From a checkpoint of a small transformer trained on Wikipedia: 1.99M parameters, tied embeddings.
Each number is 500 + 50 x the weight over the matrix's rms, rounded and kept within 0 to 999. Layers, rows and columns count from 0. Numbers have three digits each.

# down: layer 7 MLP down (transposed), 256x128, rms 0.102, rows 47-99, columns 0-127
# up: layer 7 MLP up, 256x128, rms 0.137, rows 48-99, columns 0-127
down47:525542484514568453486519580540445458456510463518538530457468430389534591400462567485491551456526463485464534517556541471418469547561505569381604510401456541490478584510483425581533492528513497543500438466540513551508515502439520518545495471561546420512495528471458469532528543562513493418526471483472531468615518532446566499485514381537544512581522440490462440500496473572451490453484
up48:510349466499364448443573549534563566530558463535378537471499456432544525476526529425394505446443478454503432455520540587467514585406467510531464522559477440492545464430504451493411463575533500492517620503544498396451496511499495453474526495476552445472519439552480558466562533452519474524557493486474494568576599486515461508544467472416531439559497642554423515477463562510521418484506
down48:479577555564493546457525547483506504524600474511547489479572517544509571537491591368599545457574473528518415493483481443545505572535469415442584413426437453577543504478594423450416589423473524449458482493597533388442543480422455590489514544602535461557500509496535605521553473409513481534477518499403569473538562481578494394467541491452543442504464538516565440437549556499541463505484
up49:523484533468490435444542448488529531482556495522564516370491579503485527506448561545487525570452474524515479485347468473581521543548525509396517498538501497457570547501466421500556491583515519456539545392509437546503446514484592461438498500594593497543534467377539461458517416514518560534566555470514419513468474495512480561498558463550441558479514469405496510505604394496545472423507
down49:532566566494551549473441545474545467494426464550497483479532436495578560441470513555431541553462504549396537421491387481434529550520437525469506626358470564487553488471513540505507498548456400527490540599463474524568440476525445455506495587466432491454467574629478485512432584624498551454517442478522606376524458555518536498521491581518527475506536562556527437541501497414533494566527
up50:522464452638451494371427532557576512497577515482506496535498517546475447467486580462454546483526523511504438495493454382493485538519522462506477548496549461506513506528522547503433535425515454485498491406529581554545443507450490509555468540521492417469436550471513490462606479491530559476535474489441480543531509486569534456529459526472528499426460472481556423558505461440469592514469
down50:587508579493528468499510565421504487497425614498515517520572467499441431550575450503582536545482454409509458526488494610468423412504454548442496495511537532500459539479552500606524468581519487460553493607443481481485453452547511491506470509420481495471425474559492446518513485412501477506514461413543459597543459550460521529485597469481581557449472552462435498549499535544519502466522
up51:470446575566537486435529467483563476448503476517535515542472419508541518490494548555453528582491473530510491634490585460479432497558554551497459533447475444536575442438467501476564537452557500593499472506508499589500420507536404460446630579558522441397497446508490509523491482522510596480540553448465463362610481478447527563479433542514526490449544505507536463494433558573487493485485
down51:447488497472491442602395511499463552470548501552457470476508434478474553580488468484522506487580570495499475492545545414508554508498591569451537528547463533530490404447497497416480507557449498346430587491441457536472392539466508458536468484446489476520537570493458522527486526499503441369435482611471502471520554502555464602432518501491428486514576533511486509583499506513479438397562
up52:545401541522400500485536514526510461500473448597409540557407469493492541592424487466452553505430442471435536518484478517493447514594550440394516538434444443554532454520508450479524506484528449418498530441424496559458549497454524468501509533501591554604513451559530492461553422577554467466583511484468532567435486485524496539497583368517534576462602583497520550498577526615405527490523
down52:425383434500525429571516623547487404533434486535433571433463451494540560550491467547434532473551498531556539519463521452474479559582489424428472403544492512496568538551533511554543539435506448462492551476464474473461533536516554463457537512431480469374497489564500439575574431652427545532425439617492426470410466573471482530519462435530511428477506460590630526506464499483519485542559
up53:491544510529514347462523416484580428500499549438521506484462504410579442506450523467501464541459450540501483499486522488514520531476459521439475567358434500580482383517521506474576562519558442552513554588521596475601491567544532491587446448500440537429418498509588457565418418480589519451451479478506508527445462495433491406525507452502530539425465492458537455575500477426528601449512
down53:436502439494519568505492489447471452461509544504597546512515503457429563454475503522525484501540547537550500458494462431564551568495512518441491495482551495455507448405607470477478583527563498498475416354510439565476490471514526515563521465513519558492445477518538505530421469549462588473449512531485545544524492610533442464493485496519383575524534429561462481593487444455530498579475
up54:556456532481480486484474522457500451523630440494531490607493569476489526503514465506538477554486569401509560587479445442507498511478556482469480418522449464564549531573397401550550614524595530491480475484501473527532381545420509491634542561526441491562493530493531426456461416571527574520470522494459530499477452547467499488573492504509454532497479548573555509469564571414510499578443
down54:537447487485393514501476391515432487474545545522494493481485559531485460433552515512543408472548449485500431419443542484574502492519552542509478541457595495450411410522520444464408490499438479477508496447420499551572544617437505507545422423536490504534508544447517576578548491473598492472581529620541433439554502494549448513493549604480518498449454527483583501546548511428538568444496
up55:482485570433525505425513491511490438428523455456472487479474511508408447486486584544479505470479515562453580551483484544482559472480508475435440438448541591602502450582520431479477533484472518549431499500511548425510491534444466527481562416528596365473520495510496521565481349537537481518518528428538578571470498528473493509489452486523444509439518589576502511471468497572556492531441
down55:470540556521400524486572445443490483434474526474478497562523520518438486565478447459531573525486541538560492471478469491562458508433498528565518534550593508435445529491502498542504381503475489483448466463419563503440501523533473512584526535451449479514528516540551469498525585432474522483386478448603557521528461480519472521506494566408445568472424448516536546525471504469465543428493
up56:463518415500418536465521513534624440421463422578540445437503515472518428488522442494478489412444384472586485545527467485480493458460420433446509481368441523571449467529490530473477486497536515576520528512379462497516499534490500488555455376520467529507516485445587517537537355537547498509524570504524543376502528537486624500485557421503605533514503595576479446561510548528511617495509
down56:488506500547580506566617556537531437400507506450482421470450549544422525499454432480553615449380457552533539500436501479475454524582520381406488533576451608406411473535478477490539471481511457538539494499418551519438464543559479462548458553500424556547552540417531482488560492455507505375463556455452552560461469545430488485501442510460533546555528554582455477492499546565563580516492
up57:549465410416523531487503534496456496575589460455432432486532452484516519418482523473545547441500504458541602531485493530437450515457510514416611478553515497427469535511503539510517505465472544485403526450547503474483440494472426468484425457545502463457507482492492568644478435507511507502533529599560552493523511469519491479490462555474593452480528494509520509448471503473553471533547
down57:544521547486535491467570432532544415465465531523567470529509501498506526477467511587528549520543475538471472446461455499441598513439456477546510522574451548466546523522557417426453525428497426554523440552425448482518532538527547478528545456487552457515484399500430424381503521440483460484496468489535518477470559496576429524518490436526458524465473451563551447455531437462505541499531
up58:472466507512472454561485497411584525463525554416472433563588444470471471616453411445485584514491526499533467492447532494584480489340495565431505419514568411473570534563584540439493537461461508511486562476476609548466566393389474551447511456432480499465490504451478502607514506533482537595479500576566471446449483425463581540475474543466434440460490520522586510554484494525446542516472
down58:479603553543491389516557560518515480427565559517498399533507489514455548478509466492517524579463520438604415572426448488584459493523459499460477445439451440394517539463444579471643584480577460374477484557602501466380531446516599581447440569516513491424520583556527446503495465526404524502556529541448486488516567451477412538515556473417488502497486487618483555513509483484605447455512
up59:433467495586369549453535525487540458520528474514371523535444416522486531450542504448473529457506488499504473522502435452535603513533421481476640435527485508495537357528451495453508388541427480530375589303497573459527548484513469471515454476569437542562567502559547568578409525576509463529556490564563454476589424422438477426524448496535469509417556562454527490430516474652516555545467
down59:501480464458544534377569325488585476565454469507521487563447511497564627488481469454462559447524528520458443528430522532556568526556520495605592389556533427509484553470381535474473407516515519535526510449514552427538385536507497445478637464600483491486514514517583534586452442424432529522523460542484572507501604418461545485544560505471472452549431434504518384461544547519562457512496
up60:486447509517480542410492471527580543550519381452558531559521508497496465421559562492421467539498546508583584492466507453509559560484472486591514433500496484448520446476521530448508587497448613531575550434512490461518431608437520544480525473593443445484557530540396444440522421564483516544524404484498497504555456554467418561526534422519555570469520651469508504517506449477383595468521
down60:414593531474407516441552535484499496519565443420506504392456427494494544441546547476474470442508542424496492489504364448517502423524588424521565579409467549414590467540481581407506558460571636534553515444580498468428517557488555415565534463509517463476460483515526558517419400567492383471459469417558584457464435469465434463572497517532592522525554566542497451560495449555490647490518
up61:497495519557495458483521538523477534574591537484516500648562572533524489534540411430527504448474479571444501502546414490543503495540418460450514503542495541456464536602426497544536480490578420409479499514498421430497482524460385465484407476445543474464488524460504449527457474518488647511507489558433375550498479572536570505508471473464535462434490542544592551471469461527531487538464
down61:519537433415499458420506428520517508538447482506499486555513460532461511482505513481474448415531542468519517451516474472531504562496466483549447502493533517478466495577470481709444554501481508458564438507480577529451418547474479527485592459381420495416431515538541485460482509522513557423406488530479503567530481496530488493483559586528468571604513474540414499532396528540584493475453
up62:532452448503577510511518517386467425480502468491460519456427490467460522430434540503418552448455481483483508450495458496431493466539548444549524410464558444511459462461600504551632596516456461394451468561507512538495554598484532532507549451521477454614541496515521514497443461483582478540609545478499481518535520458523476454463455415472473534525548548489474453672539564468520478600483
down62:474508507494390588494580537574575509471499448561494425567487471507462499475502442529482532487485445506478529475531557507510547562505501481552544429491524518473518562497460496618519390430469531551528534451471561502386459446404490425464520532446511545505503493444483469400560524453469550515495564451567545441464500458540485510483425500466428597478528465513523472435540416546451455501553
up63:529531491499538472479460452479519466500477545523560483484489479489499458541487484497561603510544532458367508512411532558437467517496488537467523556448575493539516509563538519523497529400515514507457470549615360534454487491450417456474435506495449550454630565503452422465429480462470586519486537473540548394568472455440538597554560527390553514471450468453495532458490518552497519465451
down63:431438484519552488476599503558509419472477464483530508540565564523574464504471438529506547501542428502497499530499443543558431480580556484463441469523591507468451568499508507618465510558463509489573579538425559465518434479493454425522511486448432530531437512481545457554493492526495399468524517508491516513499513571475523527461421426475513443554497488491530548516478483492508461531485
up64:482497529567535469543490540566584473485344495546471432445438447455486500554562522489528555430528526421486477483490415490527496585444486508580549537442489521563442476538515471486448506426497524457460472432476550473548508511490559432447460510488525538533444496560509536428566482521554553562497442470500455443443547477554523545480389491526551494654528455508481544522449472515494488470495
down64:520521502562547492459505495432468457508508507408481612570451486503500410512501500501454485493475550478562458522464467552344406549467496457499527404502515510480563466483522513515491482536450539498530570489456500502523513531550484521560534512552415528501545536516468549489539543541546435483413531576420468540498506487578486492449511472509483361509469453556478521481476472456554457560415
up65:453440586481573557545449545508377468496454508484457525409481470493471472457508491455427542505403439547429488606522530601472586533510543492556522549488507523463467461526451520502561509510489459484429493402716555497446444547523429586469506568511467560574620508550413475546464417536446493540509411526556497426521472420475454514551514430527495524512514469514484482490487481525502516489496
down65:526507493464517503516562430369508480488468493530533460585532450475585517485504507516562504554495472540529500490521489513528447496503495476543571526482402496431563471547540519436484553531508452497504534621421490462476492408461445470556456428508469510616490418535587395485510518467527470528391575483375466566575443480588506383508516457525554412563490440446550580424484494579582459525508
up66:484561434575511455494493454494544560510507507507424550514572436477448544455465530477451538521469465552414492611546453576561478419479548589503497531536465513414386464520494444480481440494441487559469483475555553534541489465410511550444444456428571541435501527509571587565468405516441550432541447459539562434448454514527435573552477472442471531577604531536506437499433494550435542599483
down66:566523483407488546476451482515482520535477481506480507418546467517432532414610531544597439456528493437574547540487472551514585496569512462492561490496497400588472600429466400524564435570524589533476396458606438471494555483563482518510565503449521413478527456484649432507515508457436530484598506379555599491464492506577499486491533420482556449499500429494524456519570454521591496555499
up67:463541440434544463524515503498581486445536518411511603424482551567394540588474541491465476461419488449556557503488562580553486504458550575509541551540501468488505486404530521493534576394447448505536421431495490522537582538415574502525479449495461305495535465509460440572408496481467539470496464539491448550530489428461512514609551446484469513534558460495460426578422443490390464481561
down67:483417478563484547522556454396493475547543552531489571462560475482588543565434501471581433512437577522574429474489367538383476421472505492484398533511469452583539518501475450511501523543406488526488460497478483546478429601548459544531551548459540554486484488347480521530562539587514525523502557570495464478502487568425485524429449575515423554497403564485447489580517551506450414485562
up68:548459559437478479473492538506489468491480527574550533502483557462474558548525544506433532536577481483494496441533464454509595504507493444460642515569455570502449477492439451476418463564447632466435483483585552427497518536541551474482495548478537512346444527507459477442397462503525550469514450468500526574485505525508485544528411432425611425548536542477496504543472549525527467447471
down68:543509456485532517516497553532562501465399481442518504399448539455479505557435496488435463444516496442486548483558445542477510556404513500460552527538456494519435568473543421416529559449520495423571531545542527517447592602473481488532503499504526529534521499515572469512422457444460623429569424454543550547528488497453542418557447505576461443493500522593466601484524468536400403509504
up69:456531498505414510439471397493467460543523545449487440562397523406505544546585541487456424461412440471486415541567582526504479428482505526563511475456483488508622498481492429497488530539515453421556573429525543519494469524498546531519546508587435408523586582484493555536533517495537499525462536541518502543613574492471515465523412488394506401488461496460615528509513384487463476533456
down69:527489427472508457412599481429524515623592467451547380546433497560541484361520494465600538437523481491449594534517452563544571595463478424432489515544500519504589496533604446486495567586486538537521414519469463494579618503564511512436644503488482486500585463500515349522511492536377532472477489497440422513457498469537550411515479566557401482451441525437545440386381553556473467456476
up70:491479468580505581503511502458458523478494492583383512580601491602549441537554473442493533475530519557464567469506400494397487507438350470529554478451399544450486522434445451557523566482461462526472417503552448401567472518479552499565463462532585526478479443583443546499532474528494457491493485530484484494531496488457448528524469553431552451581487515489549534508485571504628452436532
down70:498541516540463550502480475447518535434469535577487543525475500506554514465499458521446512487500514436496512458466492482429524477462458482453454560519457475489508518520442487624516520476541553530485574466510497445469488503449530532445486504396517490470506451589490543609473454497484477481506482493444494485571478520495530538508564535545476447515500486506473469469469534539528510517480
up71:542517494471450559448593493387435513510511544526446615569497511476540472556515471503524617441519545525525465436486516440507608562491568415463517407514558455452449423529537503557477493470503512483595359431503565464481471470517515443455470458466510514497461473535451490466445532521610525489571451462616548427496418467494576447556538549456502420440422556451526521479461486389531477560537
down71:496453552453499481474474487488483545472530495486556483470470480463519488482521492467550454502487564465461572574487459549464394428538536489534489478508530477585532474507439452721446567435497525507479523498514479539544513486468558523512478527530458508501493494486447537460457527486472474501462560450458519538509532520502459471508449433507510510516499460464551480513566472543520472510542
up72:469529467500431508491466446542558471569480572591482421522514519464456465480533464466463526621469535501505489548502508540490490438449487556578593551489502484488495571457522479484450488422549474382497438493482544491457466469627572488424548537498463510521552450478519455487465587437459524589503404532492487515519508498508480560499557503506486535535452540559468469552495487556565464483519
down72:484502507587503468497497536531476510555562460495528486512513488430473544395545440573465527472533469436502519538419534428538570509539429492536520495488543525528472520487622538482468507540415451402480509548584463544421562449511440483525482453537559528488511524446500486488570408510461509524518480488479565487510557457452452591498598542535452560477515518514504465438414516507489562459504
up73:551525506546514478487522524502482467349498647547494524457450487541522556538522573424545563523457531491462464508510525584476448598513446474427480496541458490530468579449475529515568497518511508449534468504478529423456426491491448444470474430515514525530492435514418520521496444597450514537558451496482528456539409474514482434492520453527504471497541499513390435643569473404533405496467
down73:516487535497457425467543512531528570498470475481550447495449527501440532517516454548525576425519434487496425452461600504538581477511440443485538516440560461485503414429467434421562540621508642507482465502499537515465527564592488479400578481525495495482481510444485484453471544509433560540533508447487444441541543538476548556489469392486407547535427470475460439519550596561558535444458
up74:472478477465412494489461496419421531444479493587517499472527539439516500605568505575452476524507545404482584516515484465515483561500463523455515406550550545574467551626488439556469554517524417487536544460520485458522503555440541526565446500564471435477512562537536485537442510486542449479464579526520474547434496483514487467491485376511464514576430441447486491584488544438452430520545
down74:508461448542502420489511505558533405505453511517464499574465487485474464452463485452560511489480453505497499530525481559487534532448464521495539586522541479539483474436484510655474463478436560473413479427473434520492523462503520435506544537541554552541545538416529539437575493525433518556521384455573456530429532609522516462594519509462537489466499560496504498458448506526521512515461
up75:423449515430523454511464463451572545420479556540501431454435499510491492557498493501567497552525467487492480506431516566487538418550513512482437500490453524534461516408478448400542534589560533442596456541547522548563470516521484478434533489550383493508507403446445460438547501541420581487594566514415515499495485547518512481526524468583469383521471506493479413548432581461385514481531
down75:474386516597505465515514443458539532567544365502475476565515435595596461473564477532446507635521457511465506544503450493561479504568403432473517465414510519464479445503414615401418521442508510506477562524504553429553506546447486517494544529482513462453424501447481609501487627548505593465588529611498485531493521587526525427564425503488504511509420585550540465494450578533532531495369
up76:527474563494482442446566436542592479606467501516449518669527548520497520480469562547491461589512526484458464485522491442572551460512425449495527470447570550522406502649504448379484466498448430528525454523556523470477513496510451554574593431432480508445504474483458391419576454415590520523603517487480566566543463483395562455510519536427556456488537500473557500408507477477461500493471
down76:498451479577457402566426523479434544525512424486425556433384498485388581580434461496582510552510514456433466504510514513437587500443529424481436510559533538466510408439494564525400423486460483471520487411534511545530444580389498549588510438499544490525519519463436502484554590561533569625503493412485517567416472570543516567503573521451465473533483538463405449510534457505560502495454
up77:546448562476504485469438445445453469498464552491395485472510429585500562460573503499518522437473454465480497558457514478559490405514470520439456456496478511542468432500450467519507461512579497513533541469535457583515464543470563457430525425570522590568588421467490541524542512505537602560509453450586441472558535486507425589520463500591491415473582581459464525535381494504418493483448
down77:529397566539532476614534586466389549472544499550516419463551375481515468398421565403459482462409476473590521559470503561495534501447487474534533474405502550515493532438556470468562504486480538576437499459632503522530532395396508600491561510555437435422464553413567478495425545584537443588528517512419517533466518607490425505484489463483466492501593525434465538486519459665533489523431
up78:534481549524502494608362416514578374494504500486539545507492528455534484507442547449550536481466464484549487629587456521456502499469553508444494537472424423541459493612463513543471543406455504483570553548526496533469482592442525475479446629436456497440467492571519537505528520544546536472508505541462520442511426515581435443454513419481543460485413482505518487509524509451489489529528
down78:512518569498511509487576549555523587451536550413505558503360631510489484624547523501562483458483482540461511464467495511500443490552468483613512484510468550534517568384486453551412544493464513609438518500553481495480538438448464494452504411432491452491438517483483530364541471545595493535427456504596420465541518493410508484548499540527420515447438550567458558536499523520430530474473
up79:578503458460504564461459437490465415486505516513472492447514616591558474391454521527494612531482446504467501487472529521540592503510543527524508635536482511523503460449471496509460479503564507487516536500549494526469535497522454341485396427577529460487448509384524538578506490573511442538531450560506438513504516576469467520606492370532460472505570503446533490527562406496546467461551
down79:487492501430491531468564513504497463504571531487522451510513462467295468523528527487452408607498482481625522510456465460524419489541522477522515451549470483484549527587454527503481488499454469452472521501519555510471433507443491483431501557484461512598483478443577601508517450491534454426434482463581474500488432566385504559503534543478542508504525496410395426473471489596559473518279
up80:534470532441532415557537563401528544494489512482467493489533528601540526508389412508516540474420465498547492483506432483575558483461555578550515530510607501573470520498536390424498526365425561499464521461586498558526474493476435498493558499601414513620501468425475433472559500480532551493458377449557526519518500508505431544504530534531474516505464476508462593456470509500531460513498
down80:423561447483623488489454533501508480419458478483450600544559543507528562427508564467435534443502539549454579588577510427536459541462456524564507574455553518401533412537509413496576522542496556505511568444450563516526429502536498486514534450470506419504513463530543475463427546484429528500439457476445489472517538526522526543610530455426431534580540466585513522524500562395486472512461
up81:564483546566451510434510545549476443497422498575504380611469437500482518447469584484560483414441457522608431577615453473555508515545503487509523461548480414523492494403460532516444479498548467566500472556440524518507466456506497503497555463576403488469569402569467461501534425405546496542528490530473450509458462501489449592573452534380586519464475615490421517563545449478523480479508
down81:442498457485502601460450545576562452561488514581583587479498490459491544463618511528516472481461458517497449522615375469548518463469504535512450525494427456493359560491506526552395482513463480524452635468438458530529593557485488492419590428491419540327505553501610569527472494583534532525599452442572458556485524510508497458506524470522468549478490509552450511471543494488529439500463
up82:539577526455502424509492564538458528431507441617532515566407527493411479519528489500470441460425445442512541465489491423476518462469508439545545423431565363481494528476516502539519550428485582532553479497535582516441448547417520486546511515581468482492445428471580573508449478510426525578462553453553509555524413585397542520519580467477478386496544526487502517530489535536526475516532
down82:568503531494525421592421508516508519532551448492457497434466536533481454482518500354461399551558532588504286428508513506570526585486476412472492449440534538562599460539488547585536417530458520609541520455517516559486466499501456434588557542452465445546509524468480456573544530493487516514465545494472493495422507556490418368466462438532485522430559542478567472564512514468484496502491
up83:521492521485463495558589488443518506563541399496451534478470580574463564522479466459574544476421477480549458507482503491522479503422478430541494448430504445508512506482473441446458481563518520524625465449564450541494506473370540626515491558512592421451458526494561363434569497486471572507544525477479542445480488415553604528470556472535524488391542583480462401489382463474501533426629
down83:505524454450618456522576487412535538473484441545489603441466553422548538481473542419533528503478442354471516557466591558565520435438460558534578480540493536510546499411426449496449362481468467529486556582426473477455436533564550472493537516545507485492540466578483480390513488502466571407481427472409548535626540453484461565572533482458499481480528425523519494477453487580625511512465
up84:562496426489461467490527528478462541506555467528554521484422427619492388506600544493557427477523455452473410615530488408488509474509554469518474460572482542466433528535549543508581451406451627441510499474519582415618498505498466492480394559496441467467455514484425499602521572558525540465583477551568469392449518501436517560467582545534495491589473507559557503507534506490574470466530
down84:521510513423508415493526547497498489514479480499467500451532518470510530511481472464496450437513522557510454479519590493624526535477540453538438483445498526572507484560436563549525410432393484461557416587514416572485483543430510410568463472460615509435445491474446511598476500495472458620523573474448452451479549463625535541457462434493592540564465498584519501509444475443460496514454
up85:541417409565579454522470500552509463437403450387507488549531496460448513456477511518515463513504414413504410535513444562592500575469439518524443556443503439444567512649506510465577530495587448431480586443408587451551535493493431432483521581535481533478595493513480574546541422449453466503556637473522557580435492376594537510549525492479524512512505412499469454412486505553501485387548
down85:527412506482447497551433522470471491541470548359509565544512547528496597446572465558525454445596503542563472467419631514501449608576532454453461558534457551516494538422511494507524557367517500472580479478447480367561516536591470486543475506470484614469478542509531640439468482501474509461430556438445509549441505505546496505463500584474430478486494395492534362535534550527565456529568
up86:450509448518523445415517536479564610493515504562429530449460468534517446524542573470458521607494459492565423552597454475540531468389464565493428500497459418512556441500463552448457595489501488474490441541503495610534471513580482502581564448608473474570546499494493434463480518566546475494609517540539507517488496543561440481506489542558522508470508521528536516553508483511523472483443
down86:543465463525418534481492505539523502544487533515539535480512542429598543547566450501472456442485438531368473566460459637568501469538442576473424456516458502429550525381550469485447468489400473500556566526536490486462488531474474578553515549491392549405521487433480510482521497547444458454300489529581575445439484558548445568467523554526462477474479477541534555476554569449534595581484
up87:529472581455521573551496506433504598413480530425485495572587478498560467517483567502563499667523512436360451548504436503476425509381389543483491471496527506411485539501514558566623507486442404603587528518518456465536531463447502484501464554433420470466542524475366412513463482585445498440533510515543520461577459461463550519494561504497483415475565539549528549480470493621446525504466
down87:522504584460560563441492489432500498503475486486492516421585407585509516497467538500536473440541501557525582550532599458543553590487495448580525551502499523397531482444449523586500546385542490501486455516467525544581500439458426465437490535487531507517550623528479445471396476547490453474504514557442510458553522481582552525507457411543449456432466465444485539510394457487511441513504
up88:526454466469466457544452479546565413514508556444429540523439478512453518523573581430563515469524468512416454538553585486455486607512508427352494454499485452616553532552549542504508526463498537572459524557497539470470418526464533516506547460493569442504540437571415466442460493499564558570521495571590533409420519417425544569441487573440445499486458474556514530514512498551488500524467
down88:475486648503536440493393479494479441497452547473514526526511552523498547500571380523594518574495522503495537548504647552568538402428475524470481469501513487523470448418466492388528435490545476640486462506533544468481464460509526420502527559526464480462532522537473434508498518492497358392521461518499504466506615441509516485444426542465474494435497431461508467533564483577588462505526
up89:501434405486518470492500489548502407585564455496481551571486447465538455467441595481592455529504483540396469505466542504475436592499430580538516570521500526504499466580471482412502522503449471408496527499512566474485459577442418527454513502495429450556431492572481486486491449489474493496493473461492569419532569496577455438472552514479503587431506483542534517575586561478567450539414
down89:479533555526566557532489533447448516553494577473510387388423529497477475546526366482495442455510534460567493482536486533494567527530590486502575497568522542590479542412520582415477468480525444581491498534591464541505437542485518434440492528531611439439512504487508639516456524469513417474503522418513512544423450556494511506487434479459470553454552568468436524512481484478529447508516
up90:542465480457501479535568414530551513394499452512499576482485469475507458458394466529455555472468602588498565530460537473448550482526504641543388518551473442501533563525430533469490544470530499539531500539492485510472434571429524507467432516477497458523510490446441471547528548509431464449523439485668445530530519456577529492527519494530525510565519501427493576507502511417446521488598
down90:514586500444546538587509429555527472524447470504452497434498457527490526526503495410485507459443447539541539496505509465476513572489479555465486497461376594535454542435510476540456479480540521550517486576470493468480510566438523384552487477458544566488399546560496549522454548528522481539548393440533515547414538553491513482455504461471512545444519443458458492538501521497446578541484
up91:592433571458468570547431555539552517504546479467513550558520439455563555478520510574472519570520489489463541556469448478514467517504495483394579527534473532511587453544505496425491508498534535466490518399387458526456466475554530444414407430423526553426567512506515465392556434454575530443501592547478546522459480554487465548487482494486583407436503543526475613429525421545524414543541
down91:522443463530455595493448504474502542559586535396433487495484586500504521561442476555517488474412550461522506483472467503572551523574521417550593434536442529533457428442493412514467509494511555487509369443491516483505528578530475485523492516504534411457490466526523474469485578516472530525403458519464547468481416546620580481556421430497471505514412391555471449535531504513491484476504
up92:551463567438550492530459437505620444495484514492551612572477529504451564478516502495483540521516496532547549524427466577511476468483546438537498519493444526511455453474528386492513492501555486515597521455435504491502530513568547460475407551412551533557452572458395533482519504495441515426477401682496449412516475461462495483568484391426532511470508467503524564508577554512466483590501
down92:519576508489477540435481472530520518502450477398568554481528511338437474519469455549540377555502603561454577488614538527486574533482482550554444517614568515415517505477525527486453458490475552544452511544464510539422497527547443499547475494450561464523467481473554496458485506525445494538483567541470523505534517446476509531550425468520494448483422555535516537546457431453437519449527
up93:555493493436430508449493485553495489548517491473521491578512583488486565500546524505499501468498440538534484576449490485578511489451508469420534551464482467574366408455548481443516569533496483506542460472547567496539490437512511495374518521589461443411529558446435474583487482523467478420540412551440569552452496444626562480527412537558493451559611508569536506470424493472568487571474
down93:502523435558428377386513433530444490569515561416435408540541550567516504472428448521550428470482474521531574549553545554487546446522436432399453594413515535482481503476523493563545454508391480523523458554497475453556502421495481534522574609491523452452403422517422456469488570527591507525476500551531505509463545491542519617502563518553512569494416500506597360560472434406480443534452
up94:513477527449521439537425443568486460539450541396538504523481484551551559463456498536573510533514511446463451567413504511477543493540481567457497519536512417438527465450531544518582490490466414492523501435486442499509578469512437501470417438512472430512512449433413576544559479620395481503660472555496406476546446540564478479429529435534532500547537488528523479535525536407524428531437
down94:561512487528556383494490483535477451477553481514424517527480554538512454432572500493543477472427554415478555496540424542513614408553422402539578548538564483506552460486579531508450575469460603470488564561479571516511468458489466530491529525538588456486492635537470553534513503500561515583466518411478446435464508446406518500544524476428436528485410531450465519455464561491519494499519
up95:497521529434536465490508527494521443504448524545487445531408506509541436558529585539473583528556459460523516517375586544468478447483506530513577500420522511537534361461502538409470586550608566518463421521445529467449518517513486598592503472544462533498511482450499456443491464588440439466563480458515431464563400574555479545525509487505540506512476475497428525463510407496473553492433
down95:518462589491499489476490458562482494533473463551536430531497478481444533554418529425515564469523531507591497528524515583467480456474542436519449455563477461551530521430565500504479425450475444457497442482449544391511506523452535509443542541485452551402519509476450484501546485521514483482516516473471473591499447555474456511503467515451559529532628473494652412570509505494459577437483
up96:545570508426573551428425538487557520545525567509534536497427440428537445440480499462539530508505459486602541548495474503486506491494541506527504504489593435475595426476597487471518513494524518527511516457457451509530492498447495545468507389538586504472476450539507562441480546551531572448514383511512528420525520479477436534511401503367550401480505535452490448486380510445466519473517
down96:522536425481454454458502485499628494506485531464485453376497481444402477480499484487510485521508517468476431522513529519539562510484426451532496490466453515495504546538559504447527466493451448530564459528498492565438512534562423494490481524607508493595538475399552507488504510488524477495545553550449422515506447478601459518431553574518572471565526419536515541479467503571516545509490
up97:538528506535469543517484437513532528474496480572442511497414435418493497480544516511455476519485477510536440545437499540508465530547485484528454463425481543406498442497487561490532534514439539391474521486506485470494510531459540575540460477572454441502479464542525528479535534515499445522493444698504540491494531499466485367506332592539535471442548560489570443499537551446553526510474
down97:487451509451504539573529565423449512447574534561508550528599384495535487567462392526523509461565463572474530504614529494483456558444543518413502506539478554446504514541489494448366466525499375460335496440493482492490521492503512508509535548554454457545554484554482513466495443555522451482474490446540444498530511476439492447474570450537535552577488473510525574497476537448450514475439
up98:473523482457489470518455454485459491554542504495550536476507414507532524517528443508535553471444556465336456500511490537455439456468432505469530468457534487456504568470620443519603527525525520454424482453538574492590538519477431444453437435560367498579477516499452564539508543505504486534477584477502553485574446403527597525489525523484501451456578585546475500509451442540429473462426
down98:569550528455566504521538487528418483553465562469464420536442582468464464436571531488582383488518476514454502486512498552511536481502489549528457528569525501516514446538437463442559566499546563485539599495438431593476498451518556449509419530508572548508465456477525499474514460490517481424561490473506503501468482569468392501477555479524441500450478431466444456471528487475516541477527
up99:503522491541576523475517482500518447414455396473470540551481520518412565506392473511445518525528380489469423559501462597365577423556480479474490440442496533534531423483493560540546420499519473464434476516589515500556556555545499509485440495464508504522558393479446546436538561497402460521502515482575429491517440553535485514552404454509525460459527434502532546455484505481568519558489
down99:461582565463450461462533547484448571419577485575547523516447588512569474532449398489567457461482517496413474532506505496500497547434526525509496400459479432474499530474470525432445561512477481517493623488555474577513583460616480482524457523520479420527507572513518498429460517552461537582525485487603517521533471516470475603483564465498470501448448495391532622513618476479488565464443